Weights of a small GPT-style language model, trained from scratch on English Wikipedia.
Size: width 96, 1.13M parameters.
Architecture: LayerNorm before each block, untied embeddings, attention and MLP in parallel.
Training: a variant of SOAP for these matrices, 5031 steps.
Each number is 200 + 30 x the weight over its row's rms, rounded and kept within 0 to 999. Layers, rows and columns count from 0. The size before them is the row's rms in percent of the matrix's.

# up: layer 6 MLP up, 384x96, rms 0.14, rows 147-182, columns 0-95
# down: layer 6 MLP down (transposed), 384x96, rms 0.139, rows 147-182, columns 0-95
up147,093,224,215,202,246,213,169,156,223,189,192,206,223,177,161,206,192,184,149,156,201,233,154,176,152,189,173,237,203,248,231,165,176,208,184,194,138,271,218,208,204,178,215,194,207,222,202,230,182,240,193,175,152,188,209,202,193,178,198,203,186,222,194,137,202,177,277,238,199,225,191,121,202,243,237,179,219,228,194,176,165,227,219,240,158,182,200,205,146,158,181,227,188,170,211,215,145
down147,089,167,138,195,226,203,234,247,217,160,178,220,238,198,213,174,213,190,173,230,254,187,203,239,189,194,184,206,238,206,217,238,209,252,217,170,191,150,207,205,212,221,174,199,169,206,243,131,240,155,219,222,191,176,204,237,197,178,190,202,229,194,130,216,152,168,176,236,228,193,231,175,200,233,176,158,166,209,255,241,204,185,178,170,216,165,184,208,277,159,189,161,227,177,161,222,224
up148,090,184,191,189,234,211,161,215,161,194,236,158,204,176,192,145,159,191,162,186,162,211,211,137,211,199,236,286,216,132,183,200,241,213,166,186,242,174,195,177,194,260,177,215,196,206,209,164,233,183,223,142,178,163,214,176,180,163,203,213,177,159,187,209,199,199,176,235,211,186,230,181,188,209,206,161,188,216,168,221,201,270,227,218,222,215,190,193,195,224,249,157,243,236,233,195,134
down148,086,265,219,220,208,242,183,202,229,244,228,198,173,194,205,208,207,224,236,192,186,161,109,205,210,208,238,146,189,268,245,229,152,132,213,220,194,212,188,219,225,169,226,166,203,119,183,203,236,216,170,204,220,212,184,203,158,152,165,209,224,188,203,221,203,174,191,156,146,216,165,175,168,193,198,237,240,218,197,152,208,159,179,177,194,216,212,176,197,192,166,170,191,181,201,194,243
up149,111,237,196,224,185,173,182,237,213,203,249,187,216,152,176,196,174,259,194,199,126,208,210,217,250,164,156,190,206,205,201,160,186,210,204,168,207,184,260,166,190,186,178,221,210,236,252,215,194,225,191,145,182,144,225,207,196,202,211,177,176,252,203,204,202,198,174,254,180,224,151,223,123,247,210,218,202,189,197,211,222,198,251,232,136,223,244,172,200,202,167,228,165,158,187,158,207
down149,128,214,231,217,149,204,218,151,176,152,210,176,192,232,190,214,173,178,179,175,186,188,244,165,169,180,169,202,192,151,186,218,215,206,226,179,226,159,201,215,156,166,120,204,190,148,281,184,187,154,191,215,201,236,128,165,231,242,176,236,192,262,216,172,189,188,164,249,211,239,215,211,223,192,187,203,208,186,225,167,240,182,181,261,209,215,184,243,201,246,212,218,200,227,191,195,194
up150,091,145,170,197,169,216,174,217,160,181,216,165,174,168,201,203,214,228,194,249,164,170,215,217,227,145,164,205,188,222,189,207,208,234,154,150,180,201,221,238,153,235,170,245,184,214,199,190,202,180,201,237,192,200,237,184,177,187,226,260,249,188,208,227,268,208,147,254,214,160,146,216,158,206,196,155,243,217,179,196,174,182,200,248,166,221,262,240,218,189,189,189,191,231,246,203,220
down150,079,261,222,190,206,203,198,192,249,199,179,270,176,205,213,238,215,188,227,118,213,189,180,200,159,197,263,210,204,187,168,211,184,197,291,212,179,180,171,183,229,184,243,168,197,146,203,219,146,160,230,186,217,208,227,167,206,198,234,179,176,196,213,205,188,196,218,192,212,182,280,168,234,231,181,227,159,215,220,215,244,241,230,165,199,220,166,143,195,155,191,203,179,207,174,188,210
up151,090,229,213,185,190,280,144,212,169,218,212,184,206,170,189,218,154,198,240,220,211,203,216,230,196,218,204,163,192,192,192,186,232,207,242,208,185,187,210,214,205,187,191,193,203,194,157,198,164,146,165,218,260,209,185,204,252,187,220,223,207,197,235,255,173,224,206,169,234,184,224,233,225,140,223,139,264,214,169,176,276,237,224,212,255,187,206,179,158,224,175,136,207,162,241,200,205
down151,092,223,225,205,238,203,204,217,206,169,196,132,214,187,181,216,207,206,218,147,173,269,246,160,211,174,259,237,166,182,198,203,218,222,198,199,180,195,204,196,186,211,197,201,212,266,233,227,218,240,195,173,202,218,208,179,217,140,230,211,177,210,122,163,177,200,244,210,182,245,181,195,216,204,206,253,94,212,180,183,186,216,133,203,166,203,171,205,182,178,201,183,189,235,153,221,210
up152,098,229,207,150,168,194,180,174,129,231,208,231,241,199,164,194,184,211,151,161,218,175,189,204,193,212,193,216,187,210,181,203,206,187,179,187,230,178,239,140,167,186,251,222,186,279,234,217,247,163,257,172,225,181,171,227,220,202,173,198,127,221,227,171,215,171,204,213,197,197,207,215,201,208,251,213,203,200,258,228,194,155,214,201,134,175,214,213,142,157,164,234,241,207,182,199,183
down152,103,145,177,223,251,204,234,230,214,154,210,216,228,185,207,219,207,196,230,188,171,177,210,170,249,186,170,168,180,199,195,169,209,237,193,225,175,242,156,243,230,239,171,157,187,141,196,215,160,183,201,184,167,205,177,209,186,167,212,208,190,220,214,209,193,235,272,137,237,186,229,201,239,138,198,244,171,176,182,177,166,167,182,169,171,228,176,130,252,155,180,164,238,200,197,195,209
up153,099,180,211,208,217,197,261,207,143,228,204,194,259,203,196,194,194,210,209,137,206,279,167,182,163,220,220,206,247,202,262,198,204,175,214,233,231,143,229,179,176,194,148,172,168,222,211,194,182,210,256,139,184,248,176,207,181,211,165,239,211,214,222,158,173,215,181,139,170,192,196,160,180,214,180,169,224,157,227,205,184,223,217,235,180,264,179,195,196,197,196,256,195,211,232,197,207
down153,094,133,242,203,195,240,181,199,208,179,222,199,162,163,208,215,189,204,224,175,200,217,244,222,224,129,190,239,168,130,188,235,192,177,229,187,184,225,200,203,157,195,207,263,239,180,204,188,201,231,246,189,212,209,196,148,220,198,174,159,188,225,224,239,234,187,206,226,191,276,206,188,203,208,213,172,200,188,200,171,214,200,178,163,227,156,242,195,278,273,159,183,188,157,192,231,195
up154,106,187,220,189,225,233,233,227,229,216,227,197,177,227,202,204,140,222,215,219,218,234,208,214,214,142,225,179,235,219,168,184,191,228,195,173,183,160,239,169,202,194,239,235,195,192,149,194,144,216,169,181,244,236,248,183,226,164,157,221,209,212,183,169,187,238,236,181,221,199,225,162,164,180,198,148,214,160,152,221,247,214,210,181,182,223,186,133,204,124,179,256,184,148,160,196,221
down154,102,197,186,172,162,170,199,210,227,196,187,169,200,230,222,176,261,158,199,182,149,211,134,223,195,231,174,198,156,182,235,230,175,176,217,222,215,219,253,172,260,196,182,182,214,189,205,164,167,179,167,206,127,145,195,271,148,205,168,185,161,223,180,187,208,160,207,170,223,194,249,253,179,202,177,215,164,168,220,188,191,209,144,237,183,239,189,170,203,214,233,197,171,222,197,227,157
up155,101,214,205,192,230,206,183,178,232,206,185,164,194,203,224,193,202,208,160,207,207,205,241,226,270,189,157,222,178,219,215,182,178,180,178,131,217,163,240,237,179,213,252,202,181,220,212,181,233,197,200,148,214,192,207,246,224,152,201,125,200,177,157,205,213,227,212,218,178,247,209,182,237,240,203,161,274,178,171,128,230,225,232,186,220,219,159,194,244,178,150,163,192,156,224,214,227
down155,110,150,223,171,241,202,173,216,157,145,229,199,174,185,218,196,175,214,188,216,181,147,212,141,174,199,190,170,175,164,187,258,143,252,236,194,196,214,175,172,161,239,223,188,221,157,196,181,195,200,215,236,244,179,205,233,199,195,220,244,195,204,168,248,162,188,162,223,271,194,198,198,203,238,189,192,233,265,169,224,205,203,242,228,151,235,239,173,179,249,220,218,219,165,191,217,227
up156,096,184,249,202,160,189,243,236,232,220,172,167,206,194,166,189,205,236,180,183,192,241,154,219,217,234,167,147,217,196,218,177,161,293,215,152,196,183,200,151,167,222,177,177,188,159,231,231,192,251,186,181,167,166,213,218,177,208,163,188,200,188,210,175,248,205,208,202,205,206,183,203,202,196,227,188,258,228,215,199,211,252,211,225,148,174,193,138,208,263,152,264,176,211,208,190,226
down156,095,208,139,195,203,162,211,223,192,206,185,194,167,178,160,205,231,190,234,174,200,185,219,159,193,156,171,173,263,186,202,225,264,273,222,249,198,245,159,165,159,155,200,245,201,249,209,208,169,220,160,167,230,187,240,224,204,220,157,233,213,227,174,178,180,207,171,217,179,222,213,165,185,182,154,189,169,175,182,157,223,171,201,157,271,224,232,174,198,166,223,166,194,208,169,218,190
up157,099,247,214,178,233,160,193,165,182,166,209,190,176,211,179,201,200,176,185,168,186,253,217,212,177,204,196,154,194,206,125,194,251,230,199,188,154,207,185,207,132,210,163,175,267,198,159,165,158,178,197,214,152,188,223,209,214,236,229,252,172,195,257,220,182,215,214,221,234,164,134,185,173,217,198,152,196,200,147,203,226,168,245,194,171,202,175,199,189,195,194,186,249,241,145,217,220
down157,101,166,212,204,209,218,193,224,231,182,190,198,248,141,276,218,216,194,212,246,209,218,176,190,200,222,177,180,160,207,229,139,151,184,212,183,196,242,236,188,231,196,234,237,197,255,199,177,212,169,239,244,168,256,161,208,196,185,182,148,179,178,166,181,202,188,126,182,195,196,182,214,166,221,196,192,249,176,216,243,163,207,205,140,203,122,194,210,209,207,182,153,195,165,233,191,221
up158,096,196,252,197,225,182,178,183,165,174,211,193,176,226,194,211,178,217,241,224,212,225,230,228,257,215,256,204,199,188,217,173,202,190,208,237,187,210,187,220,200,194,178,228,207,186,228,183,230,207,140,191,238,236,240,220,180,216,239,193,172,214,224,200,199,127,241,230,249,232,263,214,208,183,232,178,181,254,201,128,208,191,232,162,187,195,234,233,213,203,258,143,241,156,164,245,151
down158,099,230,164,195,182,238,182,233,202,220,174,205,206,143,255,200,227,230,231,232,159,157,227,155,180,257,155,185,172,203,184,227,212,188,197,192,195,177,196,232,181,186,173,220,187,209,280,216,193,194,195,189,195,232,167,183,209,228,197,199,226,198,216,179,194,248,177,206,182,189,185,196,188,237,286,246,257,208,183,265,205,250,191,238,228,209,132,207,227,205,179,190,189,224,270,183,236
up159,095,217,188,216,210,241,197,152,198,159,199,241,157,211,208,157,162,211,189,224,243,172,214,167,190,243,205,217,230,136,206,234,192,173,142,217,201,202,178,204,196,219,192,163,183,191,229,238,195,212,165,232,208,190,249,189,173,186,230,194,209,143,220,216,237,254,225,210,200,128,200,133,180,171,208,152,211,225,193,218,175,185,155,185,124,226,225,221,229,139,184,234,170,176,200,237,223
down159,079,222,198,166,175,185,214,223,186,232,135,164,182,180,202,257,241,208,219,158,203,238,193,209,238,140,187,176,183,272,204,151,213,208,281,164,193,195,238,207,180,220,206,195,201,218,217,170,216,176,223,159,187,229,184,218,182,202,221,232,193,225,174,204,170,181,195,252,192,246,206,217,208,217,177,237,216,166,206,187,213,218,248,203,240,187,196,174,146,256,230,150,213,182,173,142,140
up160,104,219,154,179,220,208,218,201,169,195,253,227,223,164,244,179,185,201,154,164,165,253,149,165,224,201,214,209,115,215,187,185,215,244,230,215,259,145,154,190,240,226,177,205,192,242,173,203,177,192,198,159,165,217,192,179,170,197,232,225,214,211,225,180,228,173,200,168,207,174,163,135,209,201,230,194,198,194,278,212,178,170,210,239,152,218,208,180,210,199,246,203,158,244,201,191,201
down160,105,161,195,215,194,167,151,183,229,157,210,231,138,196,193,179,165,157,151,169,221,244,200,190,229,238,155,191,239,167,218,243,176,190,185,207,198,229,185,280,156,149,192,193,221,203,178,211,211,187,281,185,234,247,194,227,223,199,231,229,247,176,182,183,195,211,201,210,220,189,213,228,193,223,261,194,214,133,195,212,231,220,219,193,237,197,157,209,225,200,203,274,205,198,186,224,224
up161,102,213,203,207,153,187,182,130,238,128,200,170,174,203,221,196,242,219,191,196,169,226,216,224,172,179,234,211,261,224,186,210,268,179,218,213,222,153,209,169,185,160,252,204,225,186,207,210,226,201,144,223,208,211,191,203,207,120,160,211,199,145,225,220,192,172,232,238,188,235,201,194,235,202,164,169,235,133,203,150,213,209,221,231,188,147,202,184,187,195,156,197,244,207,189,227,181
down161,103,251,244,223,218,220,219,179,201,244,159,170,242,171,208,239,176,170,243,169,220,226,146,180,242,216,136,200,177,163,148,162,235,168,238,130,194,165,193,224,198,228,217,232,208,196,222,201,180,210,196,194,217,238,176,188,179,241,169,137,172,191,208,194,181,250,194,178,215,203,240,155,190,188,200,226,143,233,208,209,195,190,171,228,247,246,170,171,184,222,175,183,199,169,165,189,159
up162,098,206,197,173,186,227,176,177,169,249,194,195,127,195,224,211,166,191,206,202,210,233,188,188,198,205,195,177,192,190,192,226,249,214,200,178,243,222,173,132,223,176,238,202,232,209,170,189,176,211,234,248,248,266,195,201,194,123,229,181,227,243,237,212,140,163,203,189,235,246,227,231,139,205,217,166,181,226,156,166,215,150,214,206,185,191,175,196,147,228,208,148,170,198,234,179,188
down162,090,163,254,251,221,170,173,214,206,186,244,196,252,229,219,143,177,253,207,202,158,151,224,269,173,178,202,245,194,232,194,245,170,200,185,221,187,217,227,225,176,193,171,218,166,219,232,228,255,211,188,163,199,153,160,251,174,208,145,204,211,206,189,200,228,200,181,193,172,176,162,165,247,176,170,258,230,204,270,201,181,214,247,192,195,228,213,180,215,198,168,220,183,191,196,195,229
up163,089,165,197,153,221,222,161,156,188,222,144,183,207,214,174,156,214,177,196,195,198,198,207,205,203,155,226,206,207,241,158,233,198,239,126,192,229,175,179,154,105,166,199,229,210,145,226,155,242,189,195,142,201,197,166,245,212,182,189,195,197,153,249,202,218,172,208,185,200,171,197,216,181,216,194,141,181,206,250,245,179,182,204,239,233,202,174,173,197,203,175,230,185,217,224,162,237
down163,085,226,209,198,208,161,211,188,182,155,195,152,193,221,194,182,176,231,205,191,197,178,201,224,174,177,175,192,161,182,159,174,214,152,204,198,147,187,206,195,289,195,212,242,230,190,198,219,201,203,193,194,175,249,218,132,183,215,197,213,146,299,168,164,189,205,209,235,149,225,180,174,189,203,136,214,152,201,228,174,168,225,154,196,187,162,132,251,207,186,223,195,205,179,219,226,211
up164,111,169,229,215,215,175,210,187,223,170,173,176,149,233,173,236,202,200,178,194,155,231,213,211,182,188,227,194,208,231,181,205,231,191,242,176,165,224,219,161,205,176,255,237,236,228,241,234,188,244,199,190,257,205,214,246,244,143,176,243,221,178,205,194,187,196,158,216,202,209,208,236,212,165,178,192,260,228,237,131,178,120,231,224,171,220,193,214,173,167,191,233,166,260,177,212,172
down164,129,226,200,231,192,273,222,145,212,208,227,208,240,156,188,223,234,181,211,238,177,187,190,163,184,195,192,240,241,168,126,185,202,175,223,204,179,225,136,193,256,178,172,224,169,231,199,214,187,263,232,163,212,199,209,197,182,146,145,242,188,222,197,200,178,205,170,176,188,250,166,182,206,226,194,232,248,178,172,182,243,158,233,208,210,185,204,174,222,215,236,170,201,221,201,162,261
up165,108,209,162,175,164,214,193,188,229,180,167,202,226,220,183,152,168,256,191,195,204,192,204,170,220,253,186,197,239,209,205,193,201,151,188,207,177,154,251,233,173,220,134,214,202,178,202,153,240,229,206,183,191,225,261,259,195,282,228,192,167,257,169,194,229,191,216,188,160,185,215,144,198,228,196,206,162,235,252,211,204,259,232,200,247,212,191,180,191,234,193,208,231,204,235,235,201
down165,096,221,196,179,242,176,205,181,175,229,199,164,222,196,188,200,211,165,262,119,152,174,189,251,169,208,227,239,209,167,162,242,204,249,240,166,221,234,213,234,227,224,205,215,186,190,212,216,181,219,212,210,204,157,191,145,200,91,215,205,194,183,190,188,232,191,178,216,213,210,177,220,195,161,190,221,208,168,209,209,194,140,238,230,216,242,249,159,218,161,240,247,195,183,184,214,218
up166,092,154,194,193,186,198,202,159,174,252,180,233,157,173,156,183,175,198,231,217,165,211,226,182,209,227,168,213,236,229,169,176,178,181,131,191,190,189,221,168,155,245,211,220,197,183,275,176,201,234,207,183,229,252,179,169,217,190,234,190,162,220,271,209,202,157,222,186,204,146,232,179,197,206,206,188,237,244,207,266,215,167,223,214,159,264,167,193,208,205,205,151,160,174,222,216,198
down166,090,165,219,222,200,201,194,208,211,233,199,191,140,220,226,208,267,223,187,256,235,186,213,306,250,165,222,226,183,196,195,179,208,243,203,174,188,202,159,210,215,150,162,204,168,202,236,194,212,235,219,209,178,115,169,289,199,226,190,157,232,184,190,156,193,194,209,216,206,203,184,189,175,199,166,196,229,223,200,216,204,177,196,209,190,148,147,168,219,196,148,180,219,182,207,200,206
up167,102,189,231,171,203,222,216,155,200,183,196,188,187,192,216,200,129,225,167,168,134,232,153,240,155,253,167,207,208,205,206,268,239,179,192,203,189,182,216,163,200,206,167,136,197,244,189,227,222,154,176,158,188,167,182,178,189,169,233,242,188,216,178,175,247,140,208,160,157,232,208,194,210,232,194,144,151,221,183,181,233,227,214,204,174,220,156,196,193,179,189,158,192,205,200,150,188
down167,100,231,182,229,225,180,210,199,182,172,245,217,142,234,125,179,187,161,152,168,210,186,134,145,228,211,223,222,215,173,219,162,182,181,207,177,190,184,241,234,190,147,186,196,175,204,226,168,219,248,239,221,193,215,251,206,228,211,212,152,192,229,183,187,179,240,218,212,204,172,184,202,158,176,180,263,174,204,158,219,156,185,179,221,257,208,182,220,154,243,188,193,166,198,183,240,152
up168,096,206,199,191,174,257,175,186,229,105,213,262,247,214,194,199,180,233,155,211,197,255,221,180,206,222,253,209,220,208,212,205,185,161,217,207,149,181,253,193,182,168,199,194,259,190,239,271,204,223,176,215,195,231,176,206,192,143,177,242,159,180,153,190,183,207,190,182,205,211,166,197,190,176,179,220,211,233,236,169,215,175,204,261,165,218,200,176,208,200,204,173,211,262,235,199,161
down168,094,221,145,183,135,194,204,257,209,241,205,203,233,179,172,181,201,152,206,187,166,184,187,210,230,175,184,219,167,173,167,196,141,204,173,168,234,225,204,216,241,225,198,222,229,212,173,179,177,150,157,200,203,224,230,203,204,196,174,242,188,244,244,193,199,209,175,234,216,244,194,249,195,178,217,191,199,147,143,190,164,199,155,206,220,267,164,269,253,183,179,166,153,193,182,205,235
up169,106,181,212,143,145,220,209,208,228,203,221,227,150,205,192,222,216,209,165,210,203,166,241,129,169,173,210,190,216,216,174,186,217,147,188,209,201,202,175,237,93,252,187,213,224,170,238,186,204,238,215,173,191,238,185,150,162,192,220,168,180,190,200,227,214,217,219,220,171,175,197,160,202,235,241,218,193,201,225,260,239,175,232,224,155,157,228,168,250,187,176,204,243,208,185,197,230
down169,091,245,186,253,217,202,210,182,167,223,167,189,228,217,237,237,186,171,235,184,209,248,179,252,227,234,183,186,197,168,189,219,192,250,193,168,173,198,183,180,248,143,226,196,199,213,206,185,196,161,214,203,211,202,217,253,221,228,259,202,230,213,163,191,159,167,182,157,233,225,217,222,209,197,202,171,235,152,181,117,165,205,193,189,230,232,153,234,117,222,228,193,164,158,187,210,173
up170,094,177,201,170,207,189,199,219,186,231,209,161,156,201,228,152,182,200,251,268,166,204,239,189,230,192,201,223,184,231,212,164,265,241,254,211,251,236,179,188,195,165,204,246,234,244,208,222,182,216,202,219,216,212,213,199,235,227,210,202,188,215,215,217,136,185,222,186,246,214,243,196,210,203,251,167,158,281,182,164,191,190,259,227,256,253,200,175,210,237,175,181,216,216,225,205,201
down170,086,265,212,210,254,230,239,181,225,215,189,232,259,219,193,256,198,216,135,116,161,185,169,201,155,215,179,195,258,172,211,230,180,200,165,223,170,155,211,220,204,241,212,211,169,220,284,154,184,209,175,208,226,196,214,235,188,176,217,184,218,206,231,179,231,234,225,191,195,217,160,201,195,238,228,240,236,196,250,225,230,216,182,189,142,173,192,216,213,216,192,191,195,233,194,200,193
up171,103,241,199,189,218,173,225,182,171,199,187,249,241,180,179,175,176,213,235,224,173,177,168,220,207,216,247,159,223,214,206,240,237,222,220,198,170,224,191,121,222,153,252,193,175,208,240,217,229,199,188,171,245,228,184,205,222,179,213,186,126,157,184,158,161,170,187,237,185,147,230,200,259,244,175,196,208,184,186,161,168,187,233,211,218,161,180,216,160,229,136,179,218,228,196,170,177
down171,101,171,211,191,181,172,187,166,203,197,217,227,169,263,271,142,232,184,211,187,214,231,168,190,201,206,158,222,218,202,221,156,172,159,257,194,186,199,255,202,178,191,197,211,170,211,174,207,205,208,203,158,197,161,240,202,176,202,231,229,214,243,194,183,223,224,203,216,244,199,197,211,169,216,216,211,134,277,201,195,175,201,181,209,135,161,232,132,206,192,209,189,229,129,174,223,259
up172,102,169,166,142,198,275,191,162,218,194,196,208,194,237,175,206,216,203,139,259,190,189,213,206,195,186,234,243,217,178,218,262,193,259,179,239,177,177,205,217,219,233,151,189,191,199,201,169,188,167,208,202,208,256,243,250,192,288,196,221,182,218,222,240,190,210,184,213,205,150,224,157,165,200,202,134,199,216,198,174,216,178,183,194,151,218,211,206,203,172,195,227,234,237,239,164,175
down172,086,242,191,264,230,134,205,226,137,221,196,211,199,219,230,177,193,211,225,155,194,203,192,168,206,212,194,129,190,227,166,179,220,142,214,189,236,189,213,186,181,199,218,178,166,203,181,244,182,194,162,171,150,157,209,208,193,128,185,203,218,183,159,179,211,206,196,202,193,226,172,248,265,215,194,255,212,232,184,224,164,203,219,215,218,192,170,172,161,213,243,146,150,199,186,264,188
up173,110,178,260,230,215,177,204,176,202,199,195,232,221,191,180,226,209,216,262,135,223,201,187,203,191,240,161,180,213,189,161,224,227,215,182,190,183,224,215,176,166,156,240,216,224,257,212,241,244,182,203,208,213,156,173,229,193,155,187,211,187,194,175,152,198,149,145,188,154,166,156,196,205,252,206,171,213,206,259,198,211,185,225,173,226,194,180,168,197,178,169,210,206,229,253,139,277
down173,121,250,183,192,240,211,260,172,175,169,162,228,194,206,179,180,206,192,228,229,231,238,172,181,180,199,203,213,159,223,202,191,190,122,194,171,196,190,188,224,196,161,204,221,187,225,195,199,164,192,240,143,186,223,179,230,189,201,172,233,126,240,163,252,180,284,136,240,171,167,207,165,204,200,190,204,225,183,219,219,190,206,180,255,203,171,177,173,177,191,186,204,206,190,239,275,178
up174,085,209,234,157,185,209,201,209,181,159,254,172,217,204,188,240,238,260,199,193,218,208,210,262,214,150,159,228,187,226,127,164,263,171,214,176,215,226,186,251,130,201,183,231,218,169,199,205,242,216,198,218,224,192,176,185,221,217,208,162,188,180,167,204,177,204,206,187,166,194,172,206,174,190,216,201,142,237,157,200,170,204,204,218,175,254,174,162,170,134,171,156,217,234,203,208,243
down174,082,212,215,210,208,162,210,176,205,184,130,195,212,149,194,171,247,131,177,211,200,177,203,192,233,225,193,209,222,220,241,207,139,192,187,189,242,196,199,175,243,240,213,203,210,221,213,170,168,190,246,173,193,189,208,217,219,210,195,258,181,228,146,162,177,222,223,203,221,187,203,242,242,241,145,188,230,119,208,200,249,207,197,187,270,184,255,194,187,265,207,224,191,189,205,249,208
up175,100,208,222,196,242,221,235,198,250,167,161,231,195,141,257,192,186,236,229,188,263,147,168,225,168,225,219,210,209,246,211,224,214,210,159,202,182,165,182,213,189,212,217,184,113,180,214,197,210,212,189,150,244,218,208,225,220,189,186,199,219,214,188,216,190,178,212,237,174,240,214,261,230,239,201,172,263,238,171,194,212,186,220,175,185,215,234,196,233,207,162,191,223,186,238,146,268
down175,096,215,213,193,140,178,195,184,183,145,253,218,224,239,218,221,188,181,204,228,183,181,220,165,242,189,191,183,199,168,187,202,183,207,178,235,149,203,207,149,208,164,185,253,236,226,272,217,236,198,237,219,201,192,198,233,239,172,226,145,215,198,237,253,189,208,118,202,195,197,192,193,216,270,155,167,245,236,204,220,219,214,254,207,194,169,217,186,174,232,233,186,214,235,200,229,247
up176,094,169,213,226,181,222,138,206,194,221,155,191,213,205,179,191,189,215,160,240,171,181,262,206,249,266,190,168,216,185,263,242,256,190,182,192,167,204,211,240,183,224,159,254,233,234,179,204,227,190,195,216,260,200,203,201,247,236,195,212,151,203,255,153,157,181,166,186,224,199,232,220,196,225,233,194,211,265,196,124,229,186,225,181,196,171,188,189,219,191,221,196,200,215,178,212,170
down176,093,240,161,228,182,214,267,186,227,192,256,179,246,204,193,181,208,174,208,213,207,198,173,218,145,178,183,232,118,152,202,166,225,259,175,212,206,263,221,196,191,202,178,216,198,144,198,186,158,262,236,240,152,164,217,216,187,164,176,187,195,189,156,226,209,229,196,210,176,217,153,207,201,183,175,164,243,210,175,219,182,194,219,185,165,174,235,165,206,226,197,215,214,218,262,188,247
up177,106,208,195,121,193,187,164,228,202,206,242,242,198,214,159,227,227,157,189,139,210,220,202,181,191,189,201,206,160,239,162,202,212,202,211,242,249,184,190,176,201,172,201,152,169,279,171,181,247,239,168,210,209,201,248,247,218,220,250,221,146,195,179,206,230,207,221,169,168,275,200,193,169,213,209,198,176,152,210,197,168,161,257,168,153,243,212,194,213,185,197,225,203,214,193,218,222
down177,107,215,225,222,185,173,225,156,192,193,191,170,206,250,243,153,235,178,220,222,169,201,165,192,154,197,211,188,211,215,149,191,204,170,142,167,158,175,228,264,229,194,216,251,188,224,237,183,260,199,211,226,171,219,187,211,184,201,156,144,243,154,187,183,188,175,180,234,197,130,185,204,183,244,187,195,204,187,229,204,194,200,177,252,212,149,153,225,159,194,223,150,225,208,226,206,144
up178,101,189,198,223,246,182,178,163,203,222,158,207,211,178,227,203,213,181,222,221,201,213,182,176,170,215,224,236,230,214,221,214,196,174,185,187,195,209,194,197,151,235,231,219,252,213,219,214,209,191,153,220,234,195,217,219,189,188,155,231,163,202,214,165,208,202,137,174,158,150,177,252,238,194,196,205,248,200,206,225,214,151,212,211,151,241,201,244,218,164,221,318,181,200,218,110,203
down178,108,222,166,240,268,213,224,208,214,160,189,170,173,153,188,206,184,184,152,169,153,172,164,212,214,179,220,214,160,211,227,206,170,182,161,193,203,221,211,269,201,240,214,189,223,218,214,193,224,182,163,196,175,234,191,153,217,163,211,217,242,164,153,187,150,201,202,160,225,175,238,182,236,151,214,156,165,230,231,182,171,179,193,221,230,183,154,184,183,190,216,252,220,190,239,273,248
up179,103,176,215,188,161,223,118,151,259,145,165,219,158,225,216,248,182,183,235,203,183,226,219,193,202,208,196,215,146,148,213,216,247,214,194,136,201,232,204,199,170,199,230,177,199,187,189,160,174,219,180,181,207,231,235,214,198,188,200,184,189,184,178,170,215,203,229,203,175,143,183,197,176,173,198,140,195,197,221,232,187,152,186,219,208,151,209,204,154,154,165,143,159,215,128,202,215
down179,108,250,184,213,215,158,237,210,175,187,163,198,220,197,217,176,207,251,163,176,169,176,228,191,192,144,160,152,196,222,209,171,169,274,207,223,164,220,143,159,247,161,206,205,182,199,217,206,234,200,196,199,222,232,202,212,218,195,165,191,263,201,232,186,186,185,173,249,145,216,245,156,231,187,209,216,227,204,181,198,285,208,224,180,208,254,222,185,221,248,159,188,236,198,246,196,211
up180,094,206,245,250,215,230,163,170,251,192,155,195,188,204,165,276,215,157,211,198,165,182,171,221,230,196,214,287,240,206,217,197,148,160,148,189,204,160,199,247,180,218,192,212,192,218,212,152,208,169,214,177,208,248,202,202,175,167,195,183,161,210,201,181,208,179,159,168,140,197,177,234,220,220,202,225,265,125,191,211,203,191,156,231,196,212,173,191,218,164,207,227,215,202,171,175,211
down180,104,135,170,171,229,213,237,196,249,200,209,210,225,192,210,159,202,192,153,190,181,202,198,152,191,201,169,185,145,183,223,206,191,215,238,175,171,194,178,202,209,171,192,198,205,181,200,163,253,198,210,229,184,158,209,230,190,210,203,152,233,199,213,209,180,213,224,127,230,197,191,164,247,288,252,187,141,211,245,188,201,185,233,166,169,173,159,195,221,219,129,135,164,187,212,193,171
up181,104,127,220,206,174,220,177,173,182,211,178,226,186,157,150,232,168,232,155,209,176,236,218,257,216,214,188,219,223,213,155,197,154,237,241,172,155,132,200,221,204,202,133,202,134,241,245,192,189,170,163,171,155,214,219,203,245,220,209,255,187,185,220,184,193,229,177,178,192,202,207,149,195,238,154,177,219,199,186,150,223,247,200,202,177,217,205,172,206,195,196,179,253,182,191,194,207
down181,098,130,205,150,238,205,228,216,207,193,192,213,186,187,251,182,224,212,223,214,232,154,239,255,181,190,216,217,228,197,227,198,193,181,219,228,213,220,220,189,204,212,217,207,208,179,169,202,187,163,242,191,183,218,212,198,146,133,198,174,218,191,149,207,182,186,220,171,221,237,145,152,141,133,213,266,156,195,268,221,213,180,242,228,186,175,262,228,156,203,187,180,169,206,209,178,197
up182,102,235,206,205,208,168,263,229,201,204,156,193,182,161,217,190,166,185,164,169,233,252,223,158,208,211,206,180,221,206,190,221,191,250,160,154,206,175,127,185,243,199,215,242,167,260,160,215,149,225,183,236,203,231,220,214,162,260,204,139,125,181,207,225,212,178,222,151,176,179,207,203,189,193,200,188,211,258,220,146,198,163,230,174,197,179,190,184,194,211,192,177,205,176,165,188,170
down182,109,238,204,188,164,202,208,156,208,242,208,208,164,214,224,214,202,197,168,167,215,172,164,189,206,227,194,275,206,182,207,189,240,250,276,142,151,166,176,234,195,173,193,181,183,208,197,211,190,260,255,219,209,160,159,139,229,211,162,238,228,192,212,208,191,237,208,187,196,226,199,215,225,218,222,195,205,121,216,144,189,218,220,203,202,251,183,247,193,154,204,179,182,231,192,149,217